Part of a small language model's weights: width 224, vocabulary 4507.
Each number is 128 + 24 x the weight over its row's rms, rounded and kept within 0 to 255. Layers, rows and columns count from 0. The size above them is the row's rms in percent of the matrix's.

# layer 6 MLP up, 576x224, rms 0.167, rows 317-337, columns 112-223
size [ 97 105 100  91  99 101 102 102 100  94 104  99  95 104  97  89 101  98  90  97 104]
[[104 112 121 119 117 145 185 104 108 132 157 118 151 105 123 189 150 125 134 148 139  96 132 101 128  98 141 140 101 153 148  84 139 156 126 137 109 103  97 155 118 195 133  97  95 121 100 137 146 145 132 113 126 144 116 146 129 125 128 133  92  90 140 116 106  99 148 154  77 113 107 148 155 148 137 129 134 126 135 141 145 182 107 122 202 123 142 178 103 144 102 110 109 125 106 125 133 150  79 139 114 126  99 138  91 112 175  99 148 156 121 102]
 [105  84 151 106 112  91 134  86 161 147 134 131 118 140 126 131 166 100 124 110 117 140 127 139 138 145  84 148 120 112 175 119 112  91  95 133 112 160 158  79 105 163 141 120 138 150 105 144 113 124 104 159  76 136 109 102 193  77 121 120 141 115 132 110 125 118  97 122 137 122 135 114 146 114 172 153 114  75 129 126 134 148 142 108 123 128 103 117 127 122 133 141 122 124 166 125 157  95 159 150  91 112 148  80 137 179 150 130 113  90 101 151]
 [103 154  97 130 125 141  78 165  80 121 178 168 158  96 154 116 109 129 110 113 124 119 140 137 149 158  79 146 153 146 122 144 171 157 125 179 107 140 131 155 142 133 123 147 118 129 153 118 166 163 135 110 142 176 167 108 118 142 120 131 154 130 148  66 101  49 107 119  93 130 158 130 130 112 124  93 162 151 101 153 124 149 130 103 123 148 118 135 143 114 143 124 142 122 118 111 199 128 123  61 133 105 153 117 140 108 119 118 117 139 111 134]
 [103 151  81 123 166 149 112 174 145 118 103 156 138 179  93  81  81 163 148 138 121 129 128  97 149 125 133 129 112 168 103 150 138 125 137 125 126 136 146 109 127 122 115  78 146 153 121 119 174 140 118  87 122 147 108 128 117 133 116 116  95 146 137  99 126 173 144 138 106 130 102  99 133 163 158 114 157 165 118 113 115 121 126 132 141 124 126 192 105 115 133 181 144 137 153  54  93 112 113  86 128 125 128  99 115 139 149 139 162 134 120 109]
 [141 109 104 106 143 107  99  88 120 153 123 122 116  96 117 123 147  90 181 126 131 157 114 104 129 134 137 134 143 104 139 122 142 146 136 136 173 108 128 112 168 151 117 144 122  96 120  94 131 112 110 161 120 126 156 128 109 160 117 138 170 155 113 160 116  96 154 129  75 148 112 113 120 129 111 113  96 168 154  91 146 161 182  98  73 117 109 152 177 196 153 159  94 111 148 121 131 111 115 164 100 123 112 138  97 135 126 153 119 100 123 130]
 [106  97 137 116 173 111 138 123 137 103 154  87 145 141 137 113 125  98 113 125 161 143 119 148 109 143 144 120 157 154 149 133 130 101 105 125 121 101 161 148 118 136 106 141 117 134  94 134 154 105 145 107 124 179 143 100 145 156 127 111 142 156 115 118 129 105 123 108 112 115 130 144  98  85 121  73 126  66 100 119 136 150 129 106  46  78 160 116 137 123 130 133 142 123 154  99 141 145  81 157 133 106 127 134 175 147 160 119 125  93 126 152]
 [ 83 137  92 125 106 158  86 147  87  88 104 122 121 103 144 113 125 115 177 154 129  90 109 128 116 103  83 102 167 147 118 124 122 148 109 107  77 143 146 111 143 119  86 115 126 115  98 139 124 156 105 115 129 114 143  91 133 119 142 105 106 125 135 126 141  97 112  78 102 120  85 124 138 122 131 166 140 110 136 146 117 122 118 154 182 132 163 151 135 113 101 137 105 101 109  68 155 139 132 140 135 151 176 140 135 172 105 139 126 145 162 136]
 [ 94 149 158 139 133 108 115 136 152 100 139 143 151 112  85 138 113 115 140 111 148 120 111  89 159 114 161 125 173 163 118 125 120 127  97 129  94 126 148 161 120 128 116 127 130 122 188 131 158 117 150 103 109 142 105 159 108 110 123 127 130 135 173 145 130 144 155 102  80 131 101 112  99 150 180 127 104  96  46 161 122 124 102  89 119 105 119  95 148 133 126 104 103 117 140 120 144  83 149 139 132 122  98 122  96 159 100 105 142 160 136 144]
 [163 156 148 137 139  75 112  81 115 124 137 118  96 141 106  97 166 115 148 127  86 163 132 103 134 118 103  93 137 150 135 154  97 106  92 124  50 110 145 132 105 103 120 132 150 165 133 161 132 113 146 106 122 117 147 158 159  77 145 111 120 127 121 129  93 124 152 158 123 140 105 111 143 121  79 106 138 124 149 148 158 110 154  90 139 134 101 163 106  80 140 137 121 127 166 138  73 171  91 108  92 141 169 161 114 141 123 117 148 100 151 141]
 [116 136 132  89 150 173  94 143 125 157  74 124  99 111 129 107 136 149 178 132 104 130 114 147 146 129 117 136 127  92 133 176 128 155 123  97 140 119 165 117 146 157 136 124 166 134 121 130 139 121 152 107  94 152  71 118 114 140  92  65 121 142 103 124 127 137 136 139  64 131 147 140 136 126 127 113 113 139 134 203 104 108 170 104 111 150 101 146 119 106 147  87 137 135 108 147 137 131 130 115 136 150 168 135 127 146 121 128  89  92 127  96]
 [151 108 146 120 132 125  85 123 101 104 151 155 190 147 126 143 152 113 147 131 147 135 147 142 112 136 105 151 153 133 130 138 134 131 145 119 150 158 154 131 151 113 155 142 135 106 106 125 137 100 125 128 142 153  97 114  81 136 114  91  95 167 154 118 147 166  96 119  93  92 127 159 148 131 109 114 155 133 132 119 150 113 118 114 160 113 122 136 109 129 156 152 127 156 119 106 135 108 162 109 122 147 123 134 127 113 121 185 116 120  62 100]
 [160 139 116 144 128 105 102 164 116 140 137 140 126 111  64 134  89 127 146 132 100 113 137 143 124 145 119 155 145 141 148 113 165 142  90 130 114 101 149 145 179 118 139 157 134 159 121 139 127 138 150 140  98 134 109 127 146 163 131 115 124 151 151 149 143  89 159  88 179 137 127  94 144 141 137 158 132 173 126 123 139 136 141 101  93 170 108 113 137  92 110 135 105 119 116 150 175 159 111 150 143 144 115 119  95 106 162 116 107 116 103 150]
 [105 104 146 136 105 117 138 116 141 160 129 187 130 105  79 143 132 126 124 149 126 141 107 129 124 156  96 146 136 140 136 142 149 146 141 160 124 105 159  56  94 105 172 114 144 158 124 120 104 157 134 108 170 127 129 106 106 114  88  93 149 143  89 128  94 148 135 116 124 135 134 120 129 101 141 173 113 110 122 136  84 115 125 197 122 130 129 113 121 116 131 105 166 105 130 174 155 133 147 108 131 143 150 146  71 124 112 157 135 154 141 136]
 [140 138 127 116 110 182  89 174  68 121 136 100 102 108 118 101 199 183 143 123 119 112 109 163 178 119 176 112 134 115 165 158  77 129 115 138  86 133 147 146 141 135 112 132 147 174 101 141 103 124 122 136 156 111 154 117 141 123 173 158 140  77  96 188 135 200 110  98  74 150 161 125  94 103 147 133  95 124 150 163 115 147 116  93 141 122 154 110 118 153 122  93 119 119 133 132 105 149 141 163 143  85 162 151 140 124 144 130 132 156 133 129]
 [125 151 134 103 150 150  98 118  76 149 135 133 172 102 152 132 140 142 173 125 102  99 118 111 118 138 140 161 153 115 111 129 176  96 128 157 105 125  99 123 108 130 103 135  91 160 113 128 125 144 163 139 193  99 111 161 158 129 170  99 130 133 119 136 140 120 130  91 106 128 125 113 100 126 146 104 140 168 114 162 171 119 150 119 158 123 133 128 116 135 114 140 110 115 104 113 112 168 117 108 103 127 113 129 161 149 128 111 132 149  79  51]
 [138 115 134  97  92 137  81 122 109 136 137 120 139 111 152 130 113 126 174 172 127 123 123 140 128 115 139  90 174 125  68 120 141 141 181 140  94 171 150 126 117 115 118  95 161 117 142 122 155 133 141 128 171 146 148 124 163 100 107 115 111 139 115 138  88 118 132 144 105  80 160 110 100 123 181 113 118 115  96 138  85 119 133  84 131 123 121 139 132 113 175 155 122 110 117 132 139 136 120 112 178  99  81 145 146 136 128 143 132 124 126 125]
 [169  92 158 101  73  99 117 125 171 198  96 100 167  79  80 119 139 148 112 113 116 168 122  99 108 116 125 135 138 127 123 131 123 124 112 158 134 133 163 134 120 120 131 174  97 113 134 158 120  92 137 118 149  88 160 124 122 111 150 139 135 125 143 158 135 139 154 114 127 142 142 125 165 130 123 113 152 106 123  97 130 150 122 135 145 145 115  98  99 113 118 119 118  99 133 107 180 158 118 152 117  88 125 147 123 122 141  93 116  95 138 128]
 [123 146 116 105 126 111 117 107 135 128 149  96 117  96 110 149 120 124 184  85 141 132  90 126  90 161 144 142 150 153 124  90 161 110 150 182 129 140 153 161 141 135 168 114 135 126  78 144 102 122 171 127 104  92 164 160 137 160  98 102 137 114 148 148  79 126  96 164 131 143 119  88 137 134 138 119 133 135 100 127 176 115 146  93 144  91 140 147 113 131 133 136 110 124 133 178 106  88 139 142 180 147 113 152  99  81 144 129 143 130 108 136]
 [137  91 106 111 155 109 179 125 100  95 130 168 117 111 153 124 105 164 133 130 111 119 114 138 140  85 136  82 137 160 141  88 157 137  84  84 114 126 148  97 107 121 140 167  90 161 113 130  97 144 104 112 111  98  94 123 158 155 137 129 149 156 151 125 134 130 160 161 154 175 179 119 137 149 154 112 116 117 149 120 112  93 137 148 112 133 125  96  84 161 161 157 127 138 124 117 153 134  92 156 146 137  91 163 128 107 106 129 147 149 134 123]
 [107 146 118 176 143 174 112 172 133 122  99 122 128 141 128 110 143 138  89 140 125 109 117 107 129 118 157 121 136 140 143 118 135 135 142 180 121 157 109 108 137 122 113 115 136 133  97  81 129 109 155 191 136 106 125 110 127 124  83 115 127 114 124 100 128 140 123 128 128 129 149  57 135 147 149 144  86 129 130 133 131 133 144  87 137 117 126 141 119 118 133 180 115 130 108 103  75 148 161 156  99 101  94 142 108 146 140 124 141 136 112 122]
 [137 136 152 115 166 109 116 164 141 173 177  99 172 146 135 101 164 110 135 134 120 109 113  80 145 143 129 108  94 106 136  70 137 138 106  79 149 116 106 121 139 159 127 180 124 117 113 115 110  99  93 141 134 129 131 123 124 114 123  84 145 114  77  91 127 131 138  96 152 118 160 118  80 140 154 125 128 155 122  93 102 111  95 127 103 118  79 153 142 193 129 145 163 127 126 107 163  99 131 113 143 101 149 139 158 135  84 151 102 159  98  96]]
# layer 6 MLP down (transposed), 576x224, rms 0.0985, rows 317-337, columns 112-223
size [ 99 101  99  84 112 103 103  88 102  94 103  97  98 107  94  93  97  94  83  92 106]
[[112 135 115 125 121 141  46  96 128 132 166 117 143 132 151 143 146 152 127 112 157 109 174 116 121  99 171 136 134 141 105 137 133 114  87 149  96 153 119 156  98 129 139 164 122 108 130  88 141 150 170  94 104  83  95 111 140 150 147  82  92 141  76  90  95 151  82 143 134 146  94 122 150 104 127 150 145 121 151 148 130 108 132 149 115  99 155  91 112 102 101 126 168 146 133 131 187 110 109 115 129 103 102 111 129 127 154 153 172  65 132 118]
 [ 92 115 116 137  84 105 152 128 111 123 112 130 152 148 147 131 135 162 130 133 164 170 101 127  80 119 148  67 152 108 126 111 130 182 181 150 111 130 134 131 146 146  97 136 155 132 125 134 126 128 136 141 128 135  79 105 110 133 198 108 124 109 136 149 147 163 135 141  97 149 103 118 121 164 154 157 158 133 114 117 125 108 179 129 126  95 151 192 158 145 152 110  85 100 120 134 122  86 127 127 142 143 141 136 155 165 144  78 168 149 157 148]
 [164 132 101 105 159 166 139  93 145 128 171 114 122 161  94 131 114  95 127 113 115 113 146 158 122 163 145 153 138 138 102 123 151 158 153 129 127 132 189 107 111 155 120 135 138 137 164 120 105  83 138 133 160 136  72  88 168  99 133 171 121 134 105 175 134 105 153 118 108  95  83 165 116 112 124 141 126 115  98  87 132 125 115 143 164 153 123 128  85  85 170 139 150  96 168  83 155 119 161 132 131 137 122  76  99 134 166 104 142 166 107 141]
 [144 156 125  70  95 135 118 109 114 108 127 121 182 130 125 104 128 103 105 171 133 145 136 144 104  94 154 149 117  95 113 118 118 138  97 110 129 137 112 140 133 140 197 169 175 128 149 103 115 146 104 119 147  90 124  84 145 139 103 122 136 136 136 145 125 139 123 125 124 151 122 135 115 119 103 150 113 112 133 133 117  86 134 146 130  97 151 184  97 114 198 105 172 152 105 146  94 106 170 128 126 136 172 150 117 143 113 117 127 101 190 143]
 [107 121 124 151 113 118 167 101 110 108  97 124 135 140 121 133  89 145  94 144 147 112 120 143  87 119 124 135 116 158 111 131 111 139 149 124 109  92 135 134 119 133 132 117  87 107 161 110 131 160 126 100 110 117 132 113 126 124 102 104 110  92 155 150 151 112 109 160 121 137 159 149 106 134 170 168 111 118 139 107 135 116 122 113 134 103 150 129  96 107 110 126 162 160  95 139 103 105 135 159 141  90 110  80 138 145 118 118 129 138  79 144]
 [ 71 134 143 133 126 125 147 117 128 128 116 124 145 138 122 131 145 110 157 135 155 150 100 162 116 148  77  91 151  75 129  98 142 154 114 113  88 111 123 140 118 136 158 106 108  63 186 155 131 140 132 122 118 102 144 168 151 130 185 112 126 166 162 111 139 123 132 179 178 145 111 142 118 151 146 123 130  97 126 117 133 125 142 125 138  71 119 144 141 128 107 136 139 115 109 124 132 166 119 126 136 165 125 113 137 167  95 129 105 132 144 146]
 [137 159 144 135 127 125 148 112 132 148 136 147 124 137 135 125 128 125 117  81 104  82 103 124 152  87 143 160 115 132 160 103 108 152 115 154 147 142 121 155 131 148 128 125 141 135 137 120 129 142 106 141 121 168 120 130 121 140 134  97 133  99 115 126 118 135 178 130 198 107 135 122 139 114 137 117 108 120 136 137 141 115 130 139  74  91 123 140 164 153 158 103 132  54 111 129 111 100 151 123 143 103 142  84 114 127 132 112 142 125 120 154]
 [160 122 133 118 124  98 178 133 174 151  97 143  97 114 115 126 108 109 102 131 143  89 114 135 137 168 126 135 133 138 142  97 119 125  98 110 121 120  94 126  90 143 142 136 110 125 130 121  82 118 147  94 125 139 165 173 118 120 129 106 114 168 138 172  62 142 140 142 112 119  89 167 131 112 176 147 112 156 139 124 147  90 156 145 112 147 171 118 152 129 147 110 124 134 118 138 159 101 160 101 128 145 137 106 148 144 150 108 157 107  92 179]
 [148 124 147  96 129 133 136 112 161  91 136 134 150  89 114 143 151 127 158 125 120 127 149 143 135 112 163 120 147 134 142 106 114 102 135 133 170 123 116 122 112 121 109 111 114 107 126  84 102 150 120 120 106 115 166 135 124 132 159 182 171 133 120 121 133  96 121 144 104 163 152 139  76 102 125 149  94 146 148 131  73 156 141 130 117 142 181 160 122 154  95 158 150 154 119 141 129 142 135  81 102 125 212  73 116  91 120  90 106 121 141 108]
 [144 141 128  89 138 123 123 117 151 170 119 171  97 167 123 159 151 124 175 154 134 135 145 139 145 135  89 137 108  96 113 148 110  83 112 116 135 110 119  95 146 175 117 134 160 133 139  90 103 108 145 130 122  81  93 144 142  89 144 167 115 147 107 120 114 119 169 127 127 101 140 128  87 105 122 122 158 130 132 123 116 148 127 105 151 109 134  79 125 137 113  98 148 133 150 107 131 121 124 115 102 122 103 102 135 132 157 126 136  90 137 111]
 [133 128  85 164 117 153 120 178 121 171 130 138 120 134 134 142 140 111 160 109 117 120 118 109 105 147 147 128 131 110 110 176 118 134 138 159 128 104 123 141 152 141 144 150 122 137 121 126  93 150  96 131 150 128 131 125  90 101 104 131 118 134 106 121 104  94  68  89 161 135 126 108 115 119 161 156 132  95 124 146 155 127 129  98 135 161 104 179 158 135 124 118 115 150 140 144 112 134  92 114 144 112 153 108 127 162 141  66 119 113 116 143]
 [113 161 116 106 133 136  76 131 176 163 125 164  82 147  87 103 110 143  91 121 128 128 165  88 145 159 116  91  97 105 132 125 126 123 143 128 110 129 164 107 120 138  90 128 113  95 113 111  92 119 185  92 139 111 117 128  82 131 146 167 115  94 121 115 155 168 117 102 103 144 115 117  99 160  98 126 142 113 131 158 118 117 155 155 153 125 101 175 184 120 170 101  94 132 136 114 159  93 117 163 105 116  92 122 107 115  99 123 129 167 145 133]
 [160 134 137 131 153 109 144 142 130 145 129 106 152 148 102 124 106  88 105 135 113 123  92 160  98  86 115 123 127 135 156 129 172 136 152 161 152 129 143 110 118 102 163 120 163 163  98 111 115 171 142 132 131 175 129 130 166 176 165 128 124  90 146 195 140 176 149 142  91  82 114 145 105 134 152 107 132 147  95 135 140 133 134 111 116 113 111 115 110 136 141 124 130 118 136 154 141 131 143 150 102 115 119 106 112 140 159  94 151 159 118 141]
 [136 105 165  94 111 116 130 119 113 141  89 145 126 149 121 156 128  91 141 149 126 128 106 171 128 139  89 158 105 107 151 116 162 146 127 169  95 125 141 123 120 130 130 115  94  57 133 117 106 143 164 135 138 140 101 138 139 130 139 111 127 153 179 113 152 120 119 130 139 143 112  85 167 124 168  91 147 138 123  94 145 130 152 105 134 193  80 127 127 137 120 133 128 155 156  87 134  98 140 122 124 114 121 164 130 136 136 127 100 119 115 121]
 [ 90 130 120 153 107 152 109 120 140  89 127  88 163 132 132 133 133 107 140 136 120 120  94 121 140 121 165 108 110 121 133 152 150 139 103 124  84 111 134 133 112 123  64 149 132 133 156 110 174  97 148 166 162  84 154 139  85 128 119 113 149 104 165 137 126 100 117  96 129 143 148 126 125 152 127 160 117  98  97  78 137 152 142 134 136 107  77 152 109  91 128 134 130 121 163 201 132 149 102 140 121 158 151 151 150 123 131  78  98  93 156 110]
 [131 106 167 123  96 101 124 143 153 129 130 114 129 129 105 172 156 102  70 105 172 124 161 121 158 111 142 120 125 177 127 128 117 121 168 125 146 139 103 143 122 150 136 149 163 132 114 138  80 116 137 130 118 143 140  94 111  75 151 103 106 164  89 154 104 138 135 154 176 104 139 150 120 127 144 140 114  80 117 106 123 111  73 105 162 149 125 100 134 131  84 128 146 145  96 114 133 118 112 121 141 138 144 116 146  99 149 144 119 123 130  93]
 [123 134 128 135 106  84 137 137 119 160 117 171 117 117 114 156 137 157 174 148 163  93 138 138 133 188 145 108 113 179 112 118 136  98 145 189 105 132 120 116 108 131 128 153  93 161 129 107 144 124 127 138 122 107 119 131  96 151 107  87 117 143 112  93 108 106 137 111  96 141 113 117 125 156 135 153 112 112 148 153 128  74 138  67 128 125 126 151 123 110 160 167 102  98 101 110 110 116 149 142 148 133 151 116 120 117  82 101 116 185 119 130]
 [130 126 141 123 107  99 121 147 126  89 156 173 138 146 121 121 130 134 112 159  92 127  96 107 120 108 111 134 115 128 153  89 130 119 136  57 178 180 110 125 113 132  93 147 152 136 181 129 140 151  97 141 143 148 155 137 139  94 122 165 131 128  86 112 144 114 143  75  75 104 135 180 147 132 123 136 137 110 125 127 139 144 118 135 107 118  97 139 131 134  97 114 100 100 136 123 160 111 117 123 130  97 104 104 114 130 109 127 126 136 154 140]
 [142 159 120 139 118  98 119 122 145 153 138 136 135 106 152 128 123 108 112 129  87  96 123 155 140 138 115 150 149 150 136 110 136 112 120  84 141 183 101 126 166 111 140 127 126 103 136 124 122 125 126 155  95 142 118 148  79 127 132 116 150 186 116 102 112 152 153 124 146 105 151 131 161 107 140 136 134 124 117 186 133 103 135 100 128 103  99 119 149 130 140 137 103 135 145 121  92 125 105 129 111 140 159 106 138 123 143 139 126  95 176 135]
 [129 127 106 152 129 134 174 151 115  91 153 130  97 100 165 121 137  85 103 149 147 148 118 123 108 129 131 129  89  92 138 123 106 128 152 137 111 145 136 119 122 113 105 157 143 178 150 122  94  92 160 116  92 112 110 159 119 120  75 120 151  95  95 134 131 129  99 174 134  76  93  91  71 145 108 160 161 104 132 164 113 110 176 127  93 137 111 170 161  97 136 151 132 155 141 136 128 143 157 125 120 170  92 132 123 167 151 143 149 118 134 146]
 [134 154 127 152 167 107 152 130 140 116 132 144  83 151 130 142 191 106 113 113  80  91 142 177 100 147  80 124 127 112 176  85 136 120 147  66 134 138 121 139 111 150  84 136 156 190  96 105 127 140 129 103 117 135 155 141 108 159  98  94 125 130 126 144 130 121 137 133  94 112 166 149  91 141 145 157 138 120 136 106 157 149 140 121  99  83 136  62 128 184 102 105 163 124 139 110 138 100  88 125 117 163 108 134 155 111 152 151 120 116 124 134]]
# layer 6 MLP gate, 576x224, rms 0.168, rows 318-337, columns 112-223
size [104  99  94 102 103 100 105  98  96 107 103  96 103 100  96  99  98  89  99 107]
[[143 169 143 128 139 128 128 156 130 111  95 127 118 135 117 160 126 151 114 137 106 160  90 133 129 116 130 150  98 168 119 113 131 116 109 103 106 112 157 150  79 126  96 120 135 148  94 138 169 106  93 135 100 118 159 139 187 138 171 156 167 118 123 133  84 156 135 143  87  93 130 126 140 133 135 126  88 102 102 102 113 158 115 132 119 139 112 145 177 151 123 108 118  92 153 138 136 115 130 164  99 139 178 169 173 136 119 109 175 152 132 139]
 [ 94 101 124 107 107 147 117 159  95 126 113 144 112 110 182 122 166 134 122 136  97 134  97 106 170 106 156 137 132 117 158 145 117 122 158 157 112 120 107 186 135 154  74 122 109 114 103  93 131 139 106 117 107 144 139 100 138 145 137  87 100 118 171 100 147 119  70 120 138 156 193  99 141  95 122 165 129 122 121 146 137 105 132 110  91  98 124 154 128 126 129 116 122 160 134  93 165 117 106 102 164 107 127 144 110 146 116 107 109 143  92 123]
 [122 153 130 120 167 125 139 132 110 133 123 169  96 180 121  97 118 161 110 133  73 135 124 122 169 155 144 114 151 190 129 150 141 133 144 144 116 111 117 151 117 108 150 107 157 145  75  91 128 145 155 101 142 130 101 103 125 134 119  99 121 137 109 149 142 154 178 151  76 132  97 138 131 128 143 152 116 144 138 122 116 106 117 172 147 124 154 163  83 124 145 160 151 136 144 120 103 139 139 122 145 120 158 135 113 113 126 145 175 124 105 122]
 [ 95 105 146 134 162 118 105 107 122 102 120 125  75 139 100 161 117 131  95 105  82 140  84  97 107 122 134 116 115 119  90 129 118 123 186 111 124 126 144 160 125 156  88 120 106 110 132 104 135 117 133 100 109  93 137 102  94 176 116 101  89 137 100 136 137 134 144 175 132 151 134 154 126 161 137 111 115 120 152 136  90 106 108 152 134 120  80  99  82 110 141 141 126 147 109 160 113 139 138 120 123 134 131  76 179 109  85 154 129 146 134 152]
 [102 137  78 156 130 123 147 144 149 102  75 132 126 142 108 181 143 147  97 131  68 103 153 107 132 122 116 127  99 104 120 105 112 140 152 106 109 116 122 105 145 111 167  75  87 132  96 146 148 124 167 172 145 144 111 134 170 153 110 127 140 156  85 137 114 129 155 112 158  88  90 155  98  96 132 143 140  85 121 144 152  94 117 113 123 113 151 160 149 127 149 119 104 124 120 199 128 125 124 119 113 106  96 114 129 127 165 123 114 148 119 164]
 [119 100 143 103 182  88 124 165 142 112 148 121 143 127 150 159 152 107 107 124 124  99 140 120 162  92 155 124 164 157 101 136  71 140 107  92  96 106 137 129 145 127 113 122 124 139 127 144 157 116 114 119 120  91 182 111 161 124 179 124 132 118 103 105 152 135 146 122  94 104 150 159 114 103 155 137 107 172  86 104 137 158 127 129 135 140 108 138 110 130 130 125 156 125 127 124 125 178 143 126 130  98 110 154 124 145 147 114 143 157 122 127]
 [124 141 143 130 113 158 115 104 123  98 100 125 138  76  90 150 110 141  93 116 155  75  92 127 118 116 122 119 140 119 147 121 106 142 108 142 142 158 108 133 161 162  29  98  97 151 138 133 146 130 126 138 135 101 131 150 112  95 113 137 129 114 179 108 124 108 103 149 100 135 152 125 100 105 127 188 131  95 157 126 103 123 114  97 114 114 152 108 135 158 157 103 158 128 163 100 114 100 152  87 112 118 117 123 102 166 178 106 107 124 160 142]
 [136 118 134 138 108 199 149 167 127 145 110 187 116 152 131 144 168 143 111 135 128 138 151 119 138 136 146 104 143  91  97 134 132  81 161 152 115 129 123  98 116  82 122 122 146 158 121 103 164 110 114 139 111 118 112 132  86 117 134 139 109 108 146 145 135 156 142 115 168 115 100  92 143 117 143 150 149 124 136 103  97 108 128 137  97 114  98  93  84 174 121 170 111  84 139 105 140 149 134 121 106 139 111 100 122 139 142 129 104 117 101 129]
 [115 151 146 113 163  78 146 132 131 122 153 147 141 136 101 123  92 122 121 158 131 146 151 144 118 119  77 124 176 142  84 122  99 154 136 130 140 120 135 108 132 115 138  92 139 172 150  93 137 150  90 144 140  93 158 142 122 115 104 155 151 126 110 154 100 121 113 138 155 143 176 121 141 101 145 101 121 123 131 126 146 107 158 192 118 106 155 145 143 145 110 124 137  79 135 151 146 139 133 102 105 157 127  79 118 115  87 108 173 148 131 136]
 [152 121 135 135  95 124  44 140 121 138 126 103  83 129 107  99 118 106 103 124 115  90 159 108 115 115 172 104  99 155 151 136 165 118 119 155 129  98 150 147 111  83 162 127 124 130  79 129 122 145 123 139 154 112 103 154 121 106 164 122 160 156 111 158 104  99 129 130 149 138 119 127 136 125 121 156 104 114 156 138  88  87 140 101 125 109 143 123 113 132 177 110  71  85 145 218 105 124  82 108 116 125 103 107 161 132 104  87 124 112 145 130]
 [125 169 142 119 166 156 106 152 138  95 145 129 130 114 150 104 153 130 116 133 137 105 115 124 154 105 113 111  88 102 162 166 127 127 156  95  82 155 118 144 100 153  94 109 139 134 117  88  80 120 139 131 103 116  98 103 120  89 139 146 149 123 135  68 102 104 112 138 117 103 131 128 104 104 106 124 103 115 122 127 122  91 102 104 160 128 108 134 109 149 110 107 152 106 157  82 135 151 113 164 106 110 173 161 116 152 129 134 133 147 113 130]
 [ 99  93 110 106 133  77 140 135 147 115 151 139 138 145 127 123 152 152 124 108 142 119 108 161 162 113 144 147 130 141 140 113 145 103 121 159 138 132  94 106 120 124  97 106  88 163 139 134 130  87  96 117 108 119 123 125 106 128 192 142 140 116 123 129 141 191 100 141 125 140 160  75 121 103 136 116 163  90 113 136 110 127 125 149 126 123 146  93  85 165 166 123 135 148 152 138 175 119 106  94 110 114 121  77 131 131 126 123 135 103 117 142]
 [141 134 119 160  93 108 109 139 108 103 149 178  99 124 148 146  99 151 125  85 184 114 137 145 117 153 110 179 165 127 123 126 150 120 110 132 133 131 150 124 114 123 128 115 137 185 124 126 151 109 138 105 134 100 141 122 122 144 109  89 146 123 198 147 121 134 153 132 133 142 215 129  95 136 145 160 120 127 142 123 120 151 114 141 128 177 112  77 125 148 133 108 137 165 112 129  96 101 174 124 155 129  99  64 115 142 142 112 155  80 184 150]
 [116 126 111 195 180 101 141 127  97 120  94 170 134 148 177 125 106 126 126  96 136 136 120 141 110 153 101 139 103 120 150 118 129 114 134  84 176 128 148 150 127 141 141 105 124 142 132 100 120  75 105 150  94 140 120  95 110 116 108 123 130 144  84 131 108  91 165 161 112 149 194 147 150 160 107 177 126 140 157 127 173 106 118 163 106 145 151  93 150 121 156  85 129 167 136 154 142 156 150 131 149 106 166 137 114 103 147  95 125 117 154 157]
 [143 115 145  73 140 105 115 155 104  75 125 115 131  74  89 102  95  94 119 162 133 103 111 137 117 100 114  89 167 123 114 129 119 136 193 108 127 121 108 159 122 171 136 157 144 125 124 107 125 117 117  90 102 170 131 124 167 132 110 131 111 111 125 122 147 140 137  96  90  82 104 101 129  98 153 114 118 120 115 114  94  96 105 115 181 149 112 113 174 149 142 157 105  80 143 102 119 152 135 164 141 147 110  90  77 140 174 150 117 133 131 121]
 [161 105 125 122 118 160 123 136 136 201 139 117 111  81 127 136 105 105 152 107 126 113 130  95 118 120 105 152 143 157 141 108 152 161 118 136 127 112 134 192 127 126 125 131  99 133 145 119  97 116 120 142 142 114 154 142 135 104 146 154 154 101 117 107 151 106 149 101 101 157 122 123 177  92 146 126 152 147  99 107  96 134 169 164 136 151 106  90 126 141 142  85 133 106 198  95 174 127  95 138 102 103 132 150 147 124 123 167 116 123 133 149]
 [104 114 116 149 112 135 112 152 170 128 127 120 145 114 118 124  93 141 124 166 136 134 154 159 187 145 122 115 142 159 143 144 104 175 133 136 130  93 113 108 163 113  88 122 148 168 138 130 158 100 107 106 121 132 123 135 140 151 168 156 151 130 132 135 126  76 153 102 105 111 123 143 131 161  99 144 152 112 107 145 116 161 104 150 104 114 112 162 160 129 160 103 132 141  74 104 127 134 144 140  72  97 189 115 146 115 118 150 183 129 115 103]
 [115 140 124 130 108 184  85 109 154 143 112 123 157 132 112 117 138 125 123 106 119 126 132 123 111 138 113 157 120 135 102 145  89 166 186 127 141 137 115 148 165 133 152 103 172 100 183 118 126  94 144 127 164 113 132 144  80 105 119 113  81 131  93 142  81 145 129 113 124 110 117 114 149 119 107 130 169 126  96 119 125 166 143 107 153 120 111 162 148 104  98  81 122 115 132 163 141 173 162 120 135  75 142 101 189 194 103 128 116  81 109 158]
 [120 172 104 137 131 133 119 161 132 128 121 143 141 120 134 108 138 158 140 109  87 103 140 143 123 146  95 151 118 131  78 133 111 104 147 111  96 145 126 144  95 139 114 116 137 112 162  91 120 101 186 118 138 138 135 159 155 169 126 110 158 127  79  94 122 156 136  98 144  71  77 112 120 109 131 145 125 121 106 178 155  77 141 138 124 132 158 170 181 128 109 141  71 104 121 148 115 134 144 127  84 145 171 148  78 109  95 114 131 130 117 145]
 [138  64 133 111 106  98 142  94 112 117 122  92  76 150 141 110 115 139 120 120  99 138 154 102  75 107 137 107 127 128 143 165 125 112 140 115 103 119 111 119 135 123 114 143 111 142  88 166 116 137 142 133 132  89 102  92 129 105 164 127 134 146 158 140 113 132 138 134 139 136 143 112 136 133 140 126 130 164 137 116 157 169 154 131 117 138 155 117 126 105 147 104 126 146 172 115 123 139 130 116 150 134 138 130 197 137 139 117 153 117 146 123]]